config = dict(
    n_layer=15,
    d_model=192,
    n_head=6,
    n_kv_head=6,
    head_dim=32,
    d_mlp=768,
    vocab_size=1024,
    activation='tanh_gelu',
    norm='layernorm',
    norm_place='pre',
    norm_eps=1e-05,
    positions='learned',
    qk_norm=False,
    attn_scale=0.177,
    bias='all',
    tie_embeddings=True,
    parallel_block=False,
    init='orth',
    init_std_qkv=0.0372,
    init_std_o=0.0,
    init_std_up=0.0372,
    init_std_down=0.0,
    optimizer='soap_variant',
    lr=0.00774,
    lr_mult_qkv=0.5,
    beta1=0.95,
    beta2=0.99,
    lr_head=0.0092,
    grad_clip=1.0,
    warmup_steps=200,
    schedule='wsd',
    decay_fraction=0.681,
    decay_shape='linear',
    final_lr_fraction=0.05,
    batch_tokens=65536,
    seq_len=256,
    doc_mask=True,
    train_tokens=268300000,
    steps=4094,
    dataset='wikipedia_en',
)
Each number is 50 + 15 x the weight over its row's rms, rounded and kept within 0 to 99. Layers, rows and columns count from 0. The size before them is the row's rms in percent of the matrix's.

# layer 5 MLP down (transposed), 768x192, rms 0.174, rows 523-548, columns 0-63
108:54 55 60 45 79 04 56 62 18 57 29 82 61 66 40 85 73 83 48 45 44 53 40 62 61 48 47 55 72 47 42 50 19 48 60 36 60 45 30 40 38 59 50 66 59 46 70 67 39 24 90 43 84 38 44 19 54 34 80 54 53 56 73 36
109:69 91 22 40 51 54 37 58 42 23 51 50 57 60 48 65 61 43 69 60 60 32 47 37 16 67 43 49 65 63 45 88 30 66 71 25 57 36 42 61 39 30 60 35 63 35 73 61 56 49 27 51 41 47 55 62 70 73 47 34 43 45 41 29
122:63 61 46 31 44 38 46 59 53 64 32 56 59 27 72 52 60 39 42 56 15 60 36 94 37 57 31 51 66 58 61 62 50 94 48 34 67 75 48 86 72 31 46 58 61 71 56 53 20 74 42 74 72 44 64 52 46 38 49 21 61 74 41 48
104:36 26 45 40 48 33 99 51 51 32 70 31 46 58 50 59 32 26 66 63 57 52 26 25 47 34 49 38 55 56 53 58 38 42 25 65 67 78 50 70 62 44 57 10 29 56 41 47 40 34 62 46 30 25 44 88 72 47 58 45 48 63 64 52
084:29 68 32 51 40 67 37 99 55 54 68 67 41 42 59 33 23 40 43 67 39 48 49 40 39 56 73 68 35 42 48 41 56 65 51 33 18 47 39 67 74 50 37 33 48 45 57 64 61 46 74 55 38 36 52 31 71 37 55 64 28 55 54 41
100:61 73 34 42 55 41 48 51 34 51 70 78 68 33 47 48 56 45 47 28 09 60 55 45 29 60 48 36 64 31 39 59 55 55 19 37 36 69 20 48 41 79 44 55 28 43 29 44 44 53 65 40 51 40 44 37 63 52 54 54 51 56 56 47
117:65 38 37 45 48 58 34 14 73 55 73 68 47 45 71 44 47 57 47 44 49 65 47 60 66 72 61 33 42 48 56 65 79 29 46 35 51 61 31 61 74 55 61 51 68 48 52 49 45 27 57 49 59 54 59 41 55 66 46 50 50 42 45 38
094:56 48 52 59 45 34 62 37 33 21 66 52 29 51 29 58 44 49 18 48 32 38 58 71 48 71 62 62 44 15 55 22 32 29 55 40 45 61 30 44 43 42 32 66 02 60 73 54 44 42 59 52 57 55 59 35 57 66 59 35 54 38 69 55
103:67 52 61 64 51 75 48 75 46 50 46 26 58 37 92 69 41 62 51 45 60 69 46 61 44 29 32 29 82 69 16 46 30 13 33 62 46 46 42 63 46 36 61 49 22 62 31 71 37 42 32 58 54 39 60 56 37 54 14 61 70 63 48 09
107:76 33 43 47 61 43 14 56 54 54 13 59 26 55 67 25 52 91 49 19 43 58 43 35 46 55 65 49 37 50 53 34 40 65 69 56 42 69 30 33 48 69 50 25 52 62 59 40 46 71 59 48 70 71 29 56 45 50 47 67 72 52 42 53
087:47 65 47 39 42 24 61 35 32 30 50 58 45 39 55 41 34 55 59 29 55 52 56 69 53 59 61 48 80 27 34 44 37 56 56 42 45 84 50 46 68 47 35 32 44 71 66 43 26 34 32 32 59 38 36 28 22 38 47 72 55 32 60 40
099:66 24 37 27 62 53 56 56 40 62 69 52 70 77 51 33 47 53 55 64 60 40 35 44 44 75 66 54 55 44 77 43 48 62 51 61 62 40 69 33 30 48 50 61 42 31 45 69 62 55 63 53 63 50 85 42 26 45 36 48 37 64 61 63
095:41 34 69 51 45 66 68 61 58 32 63 44 63 54 64 66 49 59 61 44 34 43 23 50 74 28 27 57 49 57 40 42 41 66 39 42 64 58 57 40 64 36 40 42 47 25 54 36 35 69 83 32 42 60 47 44 28 52 34 52 48 42 54 33
101:47 60 57 46 55 33 49 52 64 36 56 61 68 21 64 54 54 63 36 55 58 47 35 50 56 28 55 29 43 79 21 34 77 71 66 26 53 69 54 29 54 36 30 24 51 82 43 58 28 58 15 60 76 41 46 44 43 51 40 56 65 18 44 57
090:48 70 56 43 48 57 65 36 46 25 59 08 48 54 68 80 80 45 69 40 23 65 47 84 49 63 54 31 42 21 37 73 25 37 62 51 53 54 36 43 75 40 38 62 12 36 77 83 59 49 54 47 49 63 46 58 69 66 56 35 22 45 65 56
106:29 21 54 39 24 42 42 72 63 55 68 65 31 38 76 51 60 43 25 06 57 28 40 51 59 66 47 55 62 26 14 40 74 56 56 37 43 66 25 42 55 64 62 56 27 50 72 47 41 64 41 70 51 33 37 71 52 79 40 54 45 41 55 57
096:60 68 45 50 62 50 35 61 63 77 30 12 41 45 70 56 54 46 71 49 15 50 24 00 44 53 50 56 14 41 74 56 42 28 47 68 45 62 33 38 68 33 56 69 23 33 35 29 54 45 43 68 34 55 62 61 76 33 44 56 47 48 63 41
098:41 57 61 66 58 23 70 46 29 64 74 53 47 64 38 23 60 61 31 27 38 66 50 52 70 44 37 46 63 57 53 52 49 39 49 18 27 41 55 36 29 40 73 50 43 42 61 32 47 17 64 32 56 60 42 34 54 34 44 56 53 59 73 50
096:66 72 57 78 65 50 63 22 57 50 47 46 47 53 63 31 59 43 56 58 47 41 61 58 54 73 64 42 30 28 32 46 35 28 73 41 63 47 48 47 48 71 36 53 56 35 31 64 35 45 44 32 70 57 57 60 63 51 64 66 34 66 71 61
098:43 51 31 62 67 58 42 61 38 65 10 25 43 64 81 51 80 40 56 61 53 49 21 48 32 55 46 47 42 76 30 38 34 28 46 46 55 58 72 66 54 48 47 37 46 36 22 34 74 57 44 78 66 45 61 48 47 29 48 16 58 25 68 59
096:50 62 42 53 37 62 66 73 48 61 39 39 65 53 36 17 58 48 56 51 75 58 74 47 32 77 82 46 52 32 57 67 70 51 42 44 29 36 53 33 55 40 50 78 94 47 54 31 37 53 50 38 69 45 22 26 63 44 67 54 53 43 64 50
097:72 33 61 61 39 61 76 57 28 61 45 50 69 35 25 37 64 39 32 58 78 42 32 52 42 52 45 52 76 38 53 53 50 71 60 31 35 49 34 61 39 61 64 43 40 57 42 71 38 50 62 22 43 44 74 61 49 38 40 08 24 52 54 43
087:34 65 56 45 71 64 64 38 40 67 31 54 86 52 56 59 37 44 67 63 33 57 59 41 63 67 46 35 47 53 26 42 61 54 61 48 39 65 62 40 56 25 53 61 66 49 40 42 72 36 55 61 37 64 80 48 28 67 81 37 51 64 61 28
095:39 45 52 49 71 57 60 46 57 70 52 52 32 74 18 38 48 45 62 71 66 55 46 36 51 52 50 61 64 34 59 34 56 53 73 73 45 54 18 67 26 28 63 58 60 47 54 58 44 57 65 52 58 58 69 54 13 44 45 41 44 50 26 35
093:62 63 55 53 74 49 51 52 52 40 67 38 59 56 35 81 54 37 71 21 31 72 18 40 40 65 47 54 28 57 44 62 57 64 67 52 51 24 56 62 49 58 41 53 37 45 44 52 64 48 24 69 42 65 47 57 75 53 44 45 49 26 40 36
088:75 38 37 62 46 40 57 69 61 52 44 53 48 64 57 17 45 30 20 72 68 56 64 55 67 42 60 28 52 41 49 74 56 46 38 23 63 46 56 48 29 49 61 48 41 51 71 63 30 49 61 50 48 52 25 41 50 59 26 36 61 38 79 16
# layer 5 MLP up, 768x192, rms 0.185, rows 524-548, columns 0-63
110:45 59 33 36 54 08 63 83 50 55 78 52 47 34 51 58 23 35 45 52 77 38 38 38 60 61 17 53 68 36 70 40 48 36 60 54 37 53 46 35 45 40 43 49 58 48 49 53 63 29 41 55 66 52 59 03 66 74 40 49 58 27 70 57
127:38 65 42 85 35 56 54 53 45 58 56 57 33 44 57 38 30 36 72 38 33 67 54 65 71 34 45 78 34 62 37 33 57 42 67 50 45 81 57 65 62 40 37 69 42 78 35 93 42 73 44 48 61 48 51 52 35 51 46 57 53 60 25 64
107:48 78 13 57 37 00 38 38 72 11 62 55 20 55 55 38 44 52 66 55 41 45 63 55 47 49 35 36 56 60 47 41 47 42 25 35 44 46 59 60 29 33 56 54 44 32 53 74 35 65 49 53 38 43 62 57 29 56 52 62 23 58 42 43
103:54 21 40 44 29 56 45 37 38 51 35 53 70 60 43 56 63 31 49 28 64 24 69 29 47 39 48 55 63 40 25 69 55 54 59 48 37 50 52 17 52 39 49 71 14 37 44 19 48 49 36 40 51 45 45 40 44 41 38 40 63 29 57 39
096:39 41 46 58 46 92 49 58 66 48 36 29 86 55 45 73 49 40 68 85 62 34 44 40 80 49 63 37 39 62 67 44 58 61 55 64 35 35 62 40 19 52 58 68 89 46 50 57 66 35 32 42 62 50 40 47 72 43 48 63 53 43 40 54
097:58 46 43 38 42 61 78 88 53 68 35 34 57 41 44 51 69 60 66 66 67 40 54 48 20 33 77 59 73 55 61 34 18 60 56 54 29 48 69 31 45 46 33 57 16 55 49 64 46 53 56 42 43 56 23 52 31 63 59 48 68 44 52 63
103:58 37 77 35 17 71 64 52 41 58 66 71 42 12 42 56 60 45 55 81 26 42 39 64 50 40 18 49 40 44 42 48 68 52 67 58 58 42 43 69 24 47 28 59 62 60 26 64 55 37 57 37 42 48 40 38 28 51 47 54 53 44 36 53
094:36 45 44 40 17 30 32 53 50 37 57 21 52 41 83 60 32 77 53 29 19 63 62 76 54 28 36 49 84 73 54 55 36 34 44 65 59 66 71 53 36 43 27 52 60 47 56 60 68 35 47 35 50 38 51 46 61 61 26 71 71 51 30 42
105:30 87 75 40 47 51 64 30 65 43 39 44 32 14 62 80 44 66 62 38 42 62 36 17 53 69 58 45 63 50 44 18 58 49 49 45 34 44 37 59 32 56 35 53 63 51 18 38 64 41 63 23 60 65 38 48 67 45 54 47 25 56 53 53
108:55 73 46 56 50 67 47 66 55 50 32 39 61 57 49 65 57 66 53 82 50 47 50 52 67 40 34 39 23 57 42 18 44 66 45 49 51 21 48 34 23 70 65 94 65 65 44 56 64 40 63 52 39 90 37 58 60 69 68 32 52 54 50 56
092:34 38 54 63 66 37 48 48 77 39 63 81 27 57 63 51 48 58 36 69 53 72 51 74 69 63 37 42 44 71 17 37 22 52 60 73 32 36 52 52 36 65 72 52 56 58 36 53 61 26 30 74 58 42 47 55 34 60 55 76 38 22 50 39
099:82 60 40 31 40 77 55 47 70 67 65 72 41 69 44 39 50 58 51 49 53 46 22 39 43 48 57 23 40 49 43 31 71 60 79 57 63 69 24 60 55 89 48 19 59 74 56 76 51 33 29 58 44 56 27 46 54 73 42 53 65 58 30 41
098:61 59 64 32 40 37 52 57 35 23 60 31 50 36 29 39 52 47 35 58 48 48 31 40 53 20 62 52 32 56 62 79 41 25 24 52 36 47 55 34 22 65 43 57 71 42 46 71 31 58 76 57 45 43 29 41 33 50 34 44 36 64 55 76
091:46 55 62 47 52 53 43 49 73 85 53 52 49 77 35 29 42 65 53 51 34 30 47 27 42 38 40 64 61 57 63 53 63 45 51 52 37 55 24 31 28 71 78 31 48 49 49 39 57 62 46 70 50 56 40 64 48 62 70 63 49 38 73 50
102:27 41 53 49 53 33 38 51 76 61 50 48 59 25 46 63 26 53 54 78 58 60 75 32 39 60 47 67 57 31 39 58 41 62 69 31 10 51 45 87 78 46 63 68 54 48 53 63 40 32 35 48 43 74 39 31 63 49 85 40 27 33 38 56
100:38 63 38 48 60 42 57 61 57 51 45 36 49 33 52 52 34 69 42 78 48 33 46 68 65 57 48 47 27 77 64 48 38 43 58 51 27 61 48 60 56 54 52 41 66 44 40 65 80 29 50 66 54 17 62 60 62 58 42 42 59 37 41 81
103:65 54 50 43 25 57 67 29 58 43 35 49 23 37 28 75 57 33 48 43 43 46 62 53 43 55 49 44 59 49 62 57 70 35 59 66 68 35 29 56 57 61 19 79 42 28 28 68 56 49 66 74 37 66 47 23 52 75 70 62 39 64 45 41
092:48 33 59 41 70 40 55 62 49 43 57 69 67 32 31 39 51 32 33 41 41 49 41 35 59 30 50 48 51 54 89 57 37 79 38 48 36 49 49 31 61 44 49 55 50 45 56 51 61 70 52 46 69 29 42 78 56 63 53 60 76 60 39 36
090:28 55 93 58 52 36 55 45 51 16 46 69 41 44 36 67 39 65 43 36 34 68 43 37 85 27 30 58 39 46 45 50 28 62 54 57 25 40 57 52 34 52 48 51 44 36 44 54 51 47 61 32 67 78 32 75 48 38 16 47 38 52 49 49
104:55 49 69 34 70 35 49 54 69 35 39 88 51 43 25 76 46 42 34 43 31 35 40 21 49 63 30 58 48 48 47 54 20 47 40 45 60 82 66 39 44 31 42 52 36 49 25 03 99 59 52 39 60 42 61 51 69 66 59 38 40 56 59 52
097:49 54 71 71 36 53 56 45 29 70 44 24 59 34 51 46 55 35 28 55 62 29 28 36 57 62 36 70 54 56 49 56 63 44 86 39 66 41 25 83 82 49 43 58 41 70 66 54 71 41 46 69 46 57 21 56 30 38 52 32 42 53 46 66
088:36 43 53 69 44 43 43 54 45 67 48 70 51 46 30 52 69 50 41 62 65 33 03 70 26 32 79 42 25 43 41 65 23 32 37 66 35 54 45 95 48 58 49 40 58 52 55 61 18 40 40 38 20 33 65 65 55 54 47 41 57 35 54 57
099:61 70 55 39 46 56 61 36 55 50 32 68 20 43 40 56 60 52 60 72 52 25 28 65 48 62 50 53 44 62 75 52 51 54 63 67 23 31 57 65 29 59 34 59 57 56 35 23 85 38 75 59 47 54 46 50 33 38 44 51 64 50 58 46
096:40 45 44 51 37 49 34 53 71 78 49 64 26 42 61 46 36 68 33 59 52 24 54 69 47 54 45 48 40 59 20 50 47 51 26 57 59 59 39 59 45 19 70 47 81 39 49 43 50 58 55 51 65 60 60 45 41 63 58 33 60 55 55 83
100:31 73 25 45 27 51 68 53 58 56 40 79 38 39 40 67 40 51 62 27 44 54 54 71 25 47 52 53 52 46 75 21 68 70 45 56 43 42 61 25 48 43 40 53 37 17 54 54 23 64 49 42 37 68 77 51 48 42 59 52 19 53 40 55